config = dict(
    n_layer=13,
    d_model=640,
    n_head=10,
    n_kv_head=1,
    head_dim=64,
    d_mlp=2560,
    vocab_size=8928,
    activation='quick_gelu',
    norm='rmsnorm',
    norm_place='pre',
    norm_eps=1e-06,
    positions='rope',
    rope_base=3540.0,
    rope_fraction=1.0,
    qk_norm=True,
    attn_scale=0.125,
    bias='none',
    tie_embeddings=False,
    parallel_block=False,
    init='uniform',
    init_std_qkv=0.0143,
    init_std_o=0.0,
    init_std_up=0.0143,
    init_std_down=0.0,
    optimizer='muon_variant',
    lr=0.0154,
    lr_mult_o=2.0,
    beta1=0.93,
    lr_head=0.006,
    grad_clip=1.0,
    warmup_steps=126,
    schedule='wsd',
    decay_fraction=0.841,
    decay_shape='linear',
    final_lr_fraction=0.0,
    batch_tokens=131072,
    seq_len=1024,
    doc_mask=True,
    train_tokens=1144000000,
    steps=8729,
    dataset='wikipedia_en',
)
Each number is 500 + 50 x the weight over its row's rms, rounded and kept within 0 to 999. Layers, rows and columns count from 0. Numbers have three digits each. The size before them is the row's rms in percent of the matrix's.

# layer 9 MLP up, 2560x640, rms 0.162, rows 2535-2559, columns 384-511
100:543422429557511450573507429503425501526449476587418511554455556468465538471555489563509470511547607459446533479582560506493498506534589503662400392531486409584545484467432473523619459492441548489485478552436537464487525452460528507552482539531537456482514504480503499491569508492542493427517628547503483459465456568474494497549521549446484578556457475491448550473537444526394509557439
102:483514426443503487408447457475508561486476521537503560467454460459515483519419460487459481564474422498514584555508525447459515443491403486527563512383432545478581477571524516529487502501455549534539460537493502539448522553545479478550537454547509486578559419399551430458530479465462444475524454534447548433559578493493533532546540503501454532461577563509459436421509532527504510508481
097:524507508451460528562494524600573537511454495485537498455499501458568423484538583488551529455548551574405459465499485543526491440519551444574475481486496533618498514461537531461501484465530492427384586514472505497400457544607545511536474507452420490561520479502555547377484539493463383541407597603526524548481563567499601573464455512488557504505432472455468438577515483500549459592407
102:461608513566551497439488512566532506539548559412508432479555564510479491625497449532491547545516498397502496467506590442569457426398507508469462510489410520455474531429559489481481413510465544385547519536550450451503574409516463421504497448493573398473574487550508430491524504413513407506544564500495484553598509539399535459519494378480444456512397468431549427618426529477452475464509
098:532505534394548494483440352558388465515458475492584540511499436414596520522479434607520524456583555535487503510536591547501531596480497465581585503401486450565532454539546516522451497504525520486519523544436497490473534513479484532436556489538507527469427480488504412458433536534433512500497539494425555521612539528502510523533546403559503564475552481595539517539449500499473433479532
101:464515499529486479600402436537558554521527597536556528617485571466576467555462581422632385491517380451457451555527487482531450417450459495525499491558465523414465520529511577465460540453476469502504485374523427479456549527533495494559551511509457550517483547507476472494533449624524548499492488520545481563514531470470490543473556493463515564558470527503503433553514539483485497523591
096:443549495582527434484487506475552452467490501520547519545516524520607505505472603533604432442549486582450528592427616491493562478495528485444459492519504472538512511430593481523449499452552556492494542398524532368427549501491553457575502471562511447538410579508528420416521474440478548515554412438488516484478450437533559477518569502433491587461477526388473506507436511475477445501567
108:477492486421453493529537535494475504518527514529496525530563554457506480428613476523498512547447565489443530414553538451519506459561532462475518476492541430450382510567480536547463572539606489487522449427575471473447447518524481543483529498481527553475387569536487498553587433449549483469547516593499563518436512337494494473537522596469478423492442530460586465485596500415459514523448
101:509555591562507529555541590539349457504548582439534490566490510513487526435488489536528500491508547454447428471544552526453499552590497556516581547467473449486429459487520607498472501484382582433571410557535508534502439473560585439559491525478420630483571552421444474493495519537516501479457447516458438484519499440546480467348472431495470504483477490451692528499525528603490456502569
096:494415421604503527513553497511490478450527616580452560470457517471548560499527484547414524474506401545562463495552492516514489504559510483471440615513480513503524560502527536514425455506621538444503457453460533386600634533499447505570550516561599560521496517517458517437508497431445492459548458457488452459540464583541439484505431584570434449525483476488437469538549489516544431469515
101:544529539432417500483459467503394438486466501546402526455560532444546493434500512463488414522444536406462471561456508509410564546481495506465471467572460430499537565414416449468518433569525493438455502502513579432491465518529554531495475451512498378482508427451542447540492522550553580484425555515480500578479566563451519532508452597481497340533495548499490493477530459508487439520495
095:494420540537481448412437474540513459460468453468464405437555541592515584423467494532528534575515659539487539509566536498514456492445499450520498526486523472480523547514492568532557546508476550499581485596460543499538511564448474523572471511569459467553502482462489446499467521477446485490547416449423473431496448448505450370420543524532491495584424592509509489472593450503420437516529
097:540503496494536520450497498533540458484475556482517521445550368505402447503490476462520528568511562514527551453615493480528545465457490547466514451403590519411447588537534571472528438476513555510552486485407541566428474534534496567471490436549551556558526440557546399468494427504493459496569415499470535514557547516555484525505566500433491456512577543535379510396531587555436497457630
103:434484528529489551526560514474502534431572557478551595426465528554444536445516481509427576438539425489528482452543466344513467491389521553484549485511473526501543474502540477491529537577527501472428437491517490594587460515508454469527524395439447501556473499513536514464454534482459511433552490447492530461498538493559481558431482422481590451521468564490477539496386529485469348432515
095:627607561514531527478505467501526472519499568566501526523416497490521436386608479595559464522573544476500563525505531506540516511544422504570468574549480508479459519484551449478490484538405569539429425591544570612562443593576454468540613506519467506423603494494485501531501515437516440361532485449426565473514465464391453475362543411417511499585629468550501532466556547459553525624516
107:562474498505457513504545432453550451484549545562470550440422473532469520495542530464500444545485515509550550480369488582533464552588537509533460553477532516610584518574488507481544471407472444515509507522425521516566523537520531479466563463491492485443494436509515516479588580508458555459525431451452464559499501567495468530530476402490526603537488490516563575515544553558458531476486
111:541497569482543459520506498471469558427528445444447575492446525496526493434545495559514551491457525480447439499549395526521464492436467492528361396496550406528445591519507478554434514407539479503448443526569510524401491463506533470565462454536469465458478529526483454430499621595452490522461463520528622549428556488500463532505498427491540472432569486512435459477537425401542599510548
097:447504388579497516495496581501536452461460514493422588468531400476596470514610546545432558532492448510499416468483504540459402563549476411387555501426472509391586431457474432491442499539469523494498528532540502517527534514417549501582469485471524469475529501492427521538509580484428544470443493416407510563512618408448524530550567512579502499522644499462499561539436534481545510498516
097:613496461572604471448396491357509509532416494513486446502515476449505453458545539515543458468537453445406493467618542433590495488524500474541458546466522549503453522543457344449480468539455430540565477574526389494470507562581488490472517506510543473487550559482478499493419500528466508530442481517581480548482499521501455504456436461444500533416474536517453434573430490527509661540400
105:520515472365462449536439473570502593586396400466494556579480526476428431476503482484448483459498568447451531508528487471456508507467493448536491427530589524439401481444515577485544472416543546459536590456559515519440537472413440530517415557515486463442410477462511406517474616512588514537423536432516541615426468532533461435538549506479442486507427487460509571525501420501559480465485
098:518556535481594462453546569609495501455487344541512534586508465353436479536605555513453534491509455533524502537447505450528496455523475437486551450391463483551471505564466488503489566487510507540508478532525470457405545528504442402500479546565447463442489417484536457536489512474517480384457562526505413477525572578444472554430425559482461529479522482458556468531418450422446581523472
101:448543477563422561459472430539525453508545464426595515513557550523485548510579439481469528533502543462482454447512527459576515455494475486462552433487520508500554469457509574545640470467494572503484526430491474567545512461424561446426551526512461511479520502445420538449468577523554470538469483445424551524326445534472504461508518509458561577424483473512509462428504552445512489441575
099:442465547463535487560500524407452626429579551466539511486484501487518417455504497431584485517482462434516407371512548444463653462583581463548524388476558505499548501458523442477462427433480469456492520404510544542442469509434465583568446468523531583455487466451494462421552568455604526506503536468494513488378526607440600522556514540506556506507590430497468545475614444441493494560471
102:459593590492554444497514561449498571478530517569417588552560469465532455542474615678429459524521504573510522443484466455591488572479491592535455475481640498524415502475554504486493536581490480526478431497430526469470479409465574511451565536515454570513469552490472452452445492527498441573529531575487458500456396442514541523545450510477533565486563500555566542460437537463428393487438
103:490584459541474483354462520441527515515430472558496543530572450641462567469494553524450443443534448475509500550528524510435538570415496426509552624403531571511519437415515535551547488536495579498510550471453484347484493518582509518497500507608506531501546465435537515485485503499461489477342373553485518508448457496578448538435483493472497481517481575525536429533482533569555479508455
# layer 9 MLP down (transposed), 2560x640, rms 0.0436, rows 2535-2559, columns 384-511
096:606525490466587424548619604554527527538542463527497481532507463538374571471560432498580451592544489454551414442507507463527483527562467476522437503534462508443442531450529511503516457552452535507466545514505593540483505537477557423512513515490376553478472472529472483548562503544528484529522437520496479576416537492388425509499524476449410471562419528473541497575597455534466471458546
098:543402466530483499495395571512510451587499553550511550533514491464559543565397473508393580484485448502425405468592408430597510519529449580466483608490509504474575524539485518502536531552527499547465504470588559548467494509518481487527513450486503507626568437567499608479511461511539559464558457422530562576489485511456478544416572446491446543484493496538514355508497486450431592506531
097:423495544533487500571553536526415439521433424513523491585505461493425455503449474506415502474458523477557492518542550435465503516501487473472544493419503566423454429507547551496508574486568478512440527476545450482474554525485453518515510487505521566525419556484511573412423493502570536477539529527425492577430512388485437465522380570567559517479541540418535553432503543542476535441422
105:485542524616501494498400469522470590504428569446491510548460468464547481445435500477574482493521501477534510393481398531534457494534549564521519475482523497564430513507473554582450451567599555451412488470447456422546471484517483534522515462533482462517619422468510463458495496518491519544449555541503485616491419470513511525531513536531492475484474462546513511502488509547500412417541
101:503569434478485486449594432495563544404544496478568463447494468520490446513514473417511451553439435487495482489481475542532521528440352416388571553574447476467421494512424476533421535476578429410452532488549455482455500507538497427568499497497431525492468414520437456526542547499477576456507387488489607467528543525535473486496460486483648468539433442539535560413569474516409540467437
101:503628546564501530553558510404488515511542504473573506569502545424517553527479540520469533447518496497493527512485570488468543501622564579552425573518403433475510513491431560512427583418434490513449493547531451522538395543386524539513503535427542543460509515538464454477461386505492571563509545481479555440473524507586431439466614430463480530525476448459461458502439483505465446403498
101:492525513543562409599417518521547495532517491456520483522547575471524470524469498490469448436440515503498503520541503525493433465428550458489497485483537549550523472521557435493595526524581554516516484602470513442545481454614515559424499585483468476486457496461587549479440475557517492446435528569497485549471421462513525579475528512483369468490492543498577476513445522421511608514432
105:432500417535503460464450446467493478469547494624502509486474448517486443455446479520475548468523498640541571517510561437456478523543550495510571520471546437405499479508497576497516575560512506453520476584555578534456436477540453470524522480470537433494432521499578470491459448500560495475452659551468501536477570518499411546505460554523442559568469412529542477554438521499520484497442
103:562462530481517523473529485419486431507442497530448504484568489515631466560511508579459508507469508479537455526539438586488433419500485428477415469435480521513453368456508531450548444496481535559486505567503397536495534485495491523437449497466502493462450492562510496475563464510472451501515501470554342537455533537468421447452549427490512568532466581501599493395478543546545594510518
101:549520461483541519601575465568564439569524502505422516475550579467489598484499530482486605574512560504498513483544505560494569492482388475543540493500493542576504523437392582485488481517472464457501471439470557521537510381445387410529526423500492505509440509498504541433517545503508483468491511491493451409559477441521577492466523489540509423514498517454497528462460538504437473593480
098:477482479511550484378547498485567491492445494488468453435557604474584469440467455483569600543544529530390575484573538524453492481470515518493509446514470485589438583553552512528440515485473463422566423511551388500605487518512433513436424455460555486494529475390463500560465457458563460513508503517523550473512471522616442434499514536475531512454496544572469485516484467394417533442517
097:488525512538448449435474566476485485475613590477415529522556471592458420465490469480588473461494562432435498517615513499530439547461507579506507561476516494586572503606451433432555411568487599556472581578504401492470494469407535591500526499484444593449478433443460593479422475482528499566523575418438594510439615512450505425449567531548611467460510552400497516604574413458472399506496
102:585461494522532481530444540459529474453542448468491482406488468463557517552503485523547580435498501514480527552530405518493493498503461449395494613500533502518569443538509447444536537520380534549448506469532528459499516532485620493554482474540472467415572534473547445538563550336412508540464540479467490580514507461508476506479539484464500423559492527517518533578462498469517432567465
101:402416469481591488388469499466558570463468616479555449477515540513524493492492423444466511535454598534514591462466506491556458493547460499582409458502464500598499581428509446520528561547543495506433529537607520485476558537489490595590451461559520600514583504449470661511551485499519481514465473469551460432511460642518482364462436531548496457527498515466436529475486459465356478559426
098:410482539411561418488411469544512498474521492382594472486434480563458460578540484479587571540500503545520475538473497515469561433412544487532529453529407487500476556551544564482499546513524544429468478416540414507501505457499477525482380507508512479433502495569487548628466407465408523569430535516513460506603374468426547514542448483558504481559495508494487460493571477421473526430411
093:424519469561544612535551513490494574488560575483482528452460477510495502465482468536491489403510484503562582532508544538457490477514385532501440496479451446584475453623467518557472449570594520528452480532509470561518526490461475498496481435539562518483443406581478496506511427448460456537524553495493536557482560482453476535500545515431469406458523442528543525447475532558446535541472
105:483498495500405481461621436567468550452551422607532505560455535567580509483485441488517609550506487516470484507532615543489514537586448465578526492570510371540523517518430482515567489414509515431447453486512567503418559419502459482516392465497540552447500577464539535432462409598622550538428541577550569405485532510457536584552468516465518500506497489538474484419554457411542465564543
095:449453476562486537413446526404600426573562452466482501485490507502418556548513446617558557534492506476514546551421593448504494509518499523572502498498539481466490475532531502444415536496573531483476538586514519427429497451447512580577383478454605478495622368559449467502442465524626522592432509625457538562530463523542476500556493431451464473458547508541490530537558436486458493524455
097:460541504538449463569486486483508381459555530490519478477409540539520463499570424494544464475510447427516600522472483474556464498517595453533500578428482460510510497523546472480548531533551493523479478565485483498574509564477597569444547585481400518517497544540557488436480466569519461467507521495507368582433468473529487549520470439482454565562550444535633467415528590501502501576534
100:540541426548483464509593446530432559483477469497442510449521560487502441424527519524466486508524528411550399516527434497474521485485551468594412385543520466433424530590559525497561535538618463567631552455531558578554564461473482437454496644429467508544438408530484480477502506542546542523575439385582511568490521479485541556514548536497438526502507465463551529467569452534467470580550
099:542534521560405510558497554530507476536456510470548503402548475473548485580471490371488494507403546511516528501479539499571555524580362576472438457561466505597562489449489551536416517466545505492583537487495492608511477488527565555458618519493442474451486478512474563463534500532477509510365479551452443520550494503558523585526567541502473478477445500472456478507513496413503504549579
107:436473461511595572531524473497423428510551450449524579433564452545491565524544530523517469592480512473540522429571438416554507503561601419579548535525505542440525477464562470530464462610544516446533575541483502515511500554586460473513479373567483526480510446533405516576490533499593548483472539412466419470513540436547511497540458534493481536504506509443437479468480497534453434511486
097:447509552517506430522414540419550447519414535475536520441460420519564468558567490519528503492447447584483515449456468474562510544583414495659548406498451475563434533535521443447448441461368487589497467411462586548548448462481518508521452510495490354488443410607478521515540539514409429491465429504553542559569473457493388562468471421541494413527508545475491480527431569468426568497591
096:560544508520542416531428527505549530480454526483458407570468491536683421504448429506451472531567491448447401504490422495458393460589445438496508520563479503549504524527490523454541473523483444393476588480535528532506421418488469589483513499523545450657484628530443506433453477512417501531519522474453495559451453469517585491560478475501470386530510487562481535496522505493504518415572
099:494486461471546480473455454561472546423502464423501521514506452533470413471422515544450582522566537490430466481563497495428566467533508506541439500489500538444492513556608486446632429528517512494483553540498535543553520548615501459493516507405430464547505485470553477551522484567481447423569431522438589583443479453486547539479464437558550454508469461420537393503448450499465538537482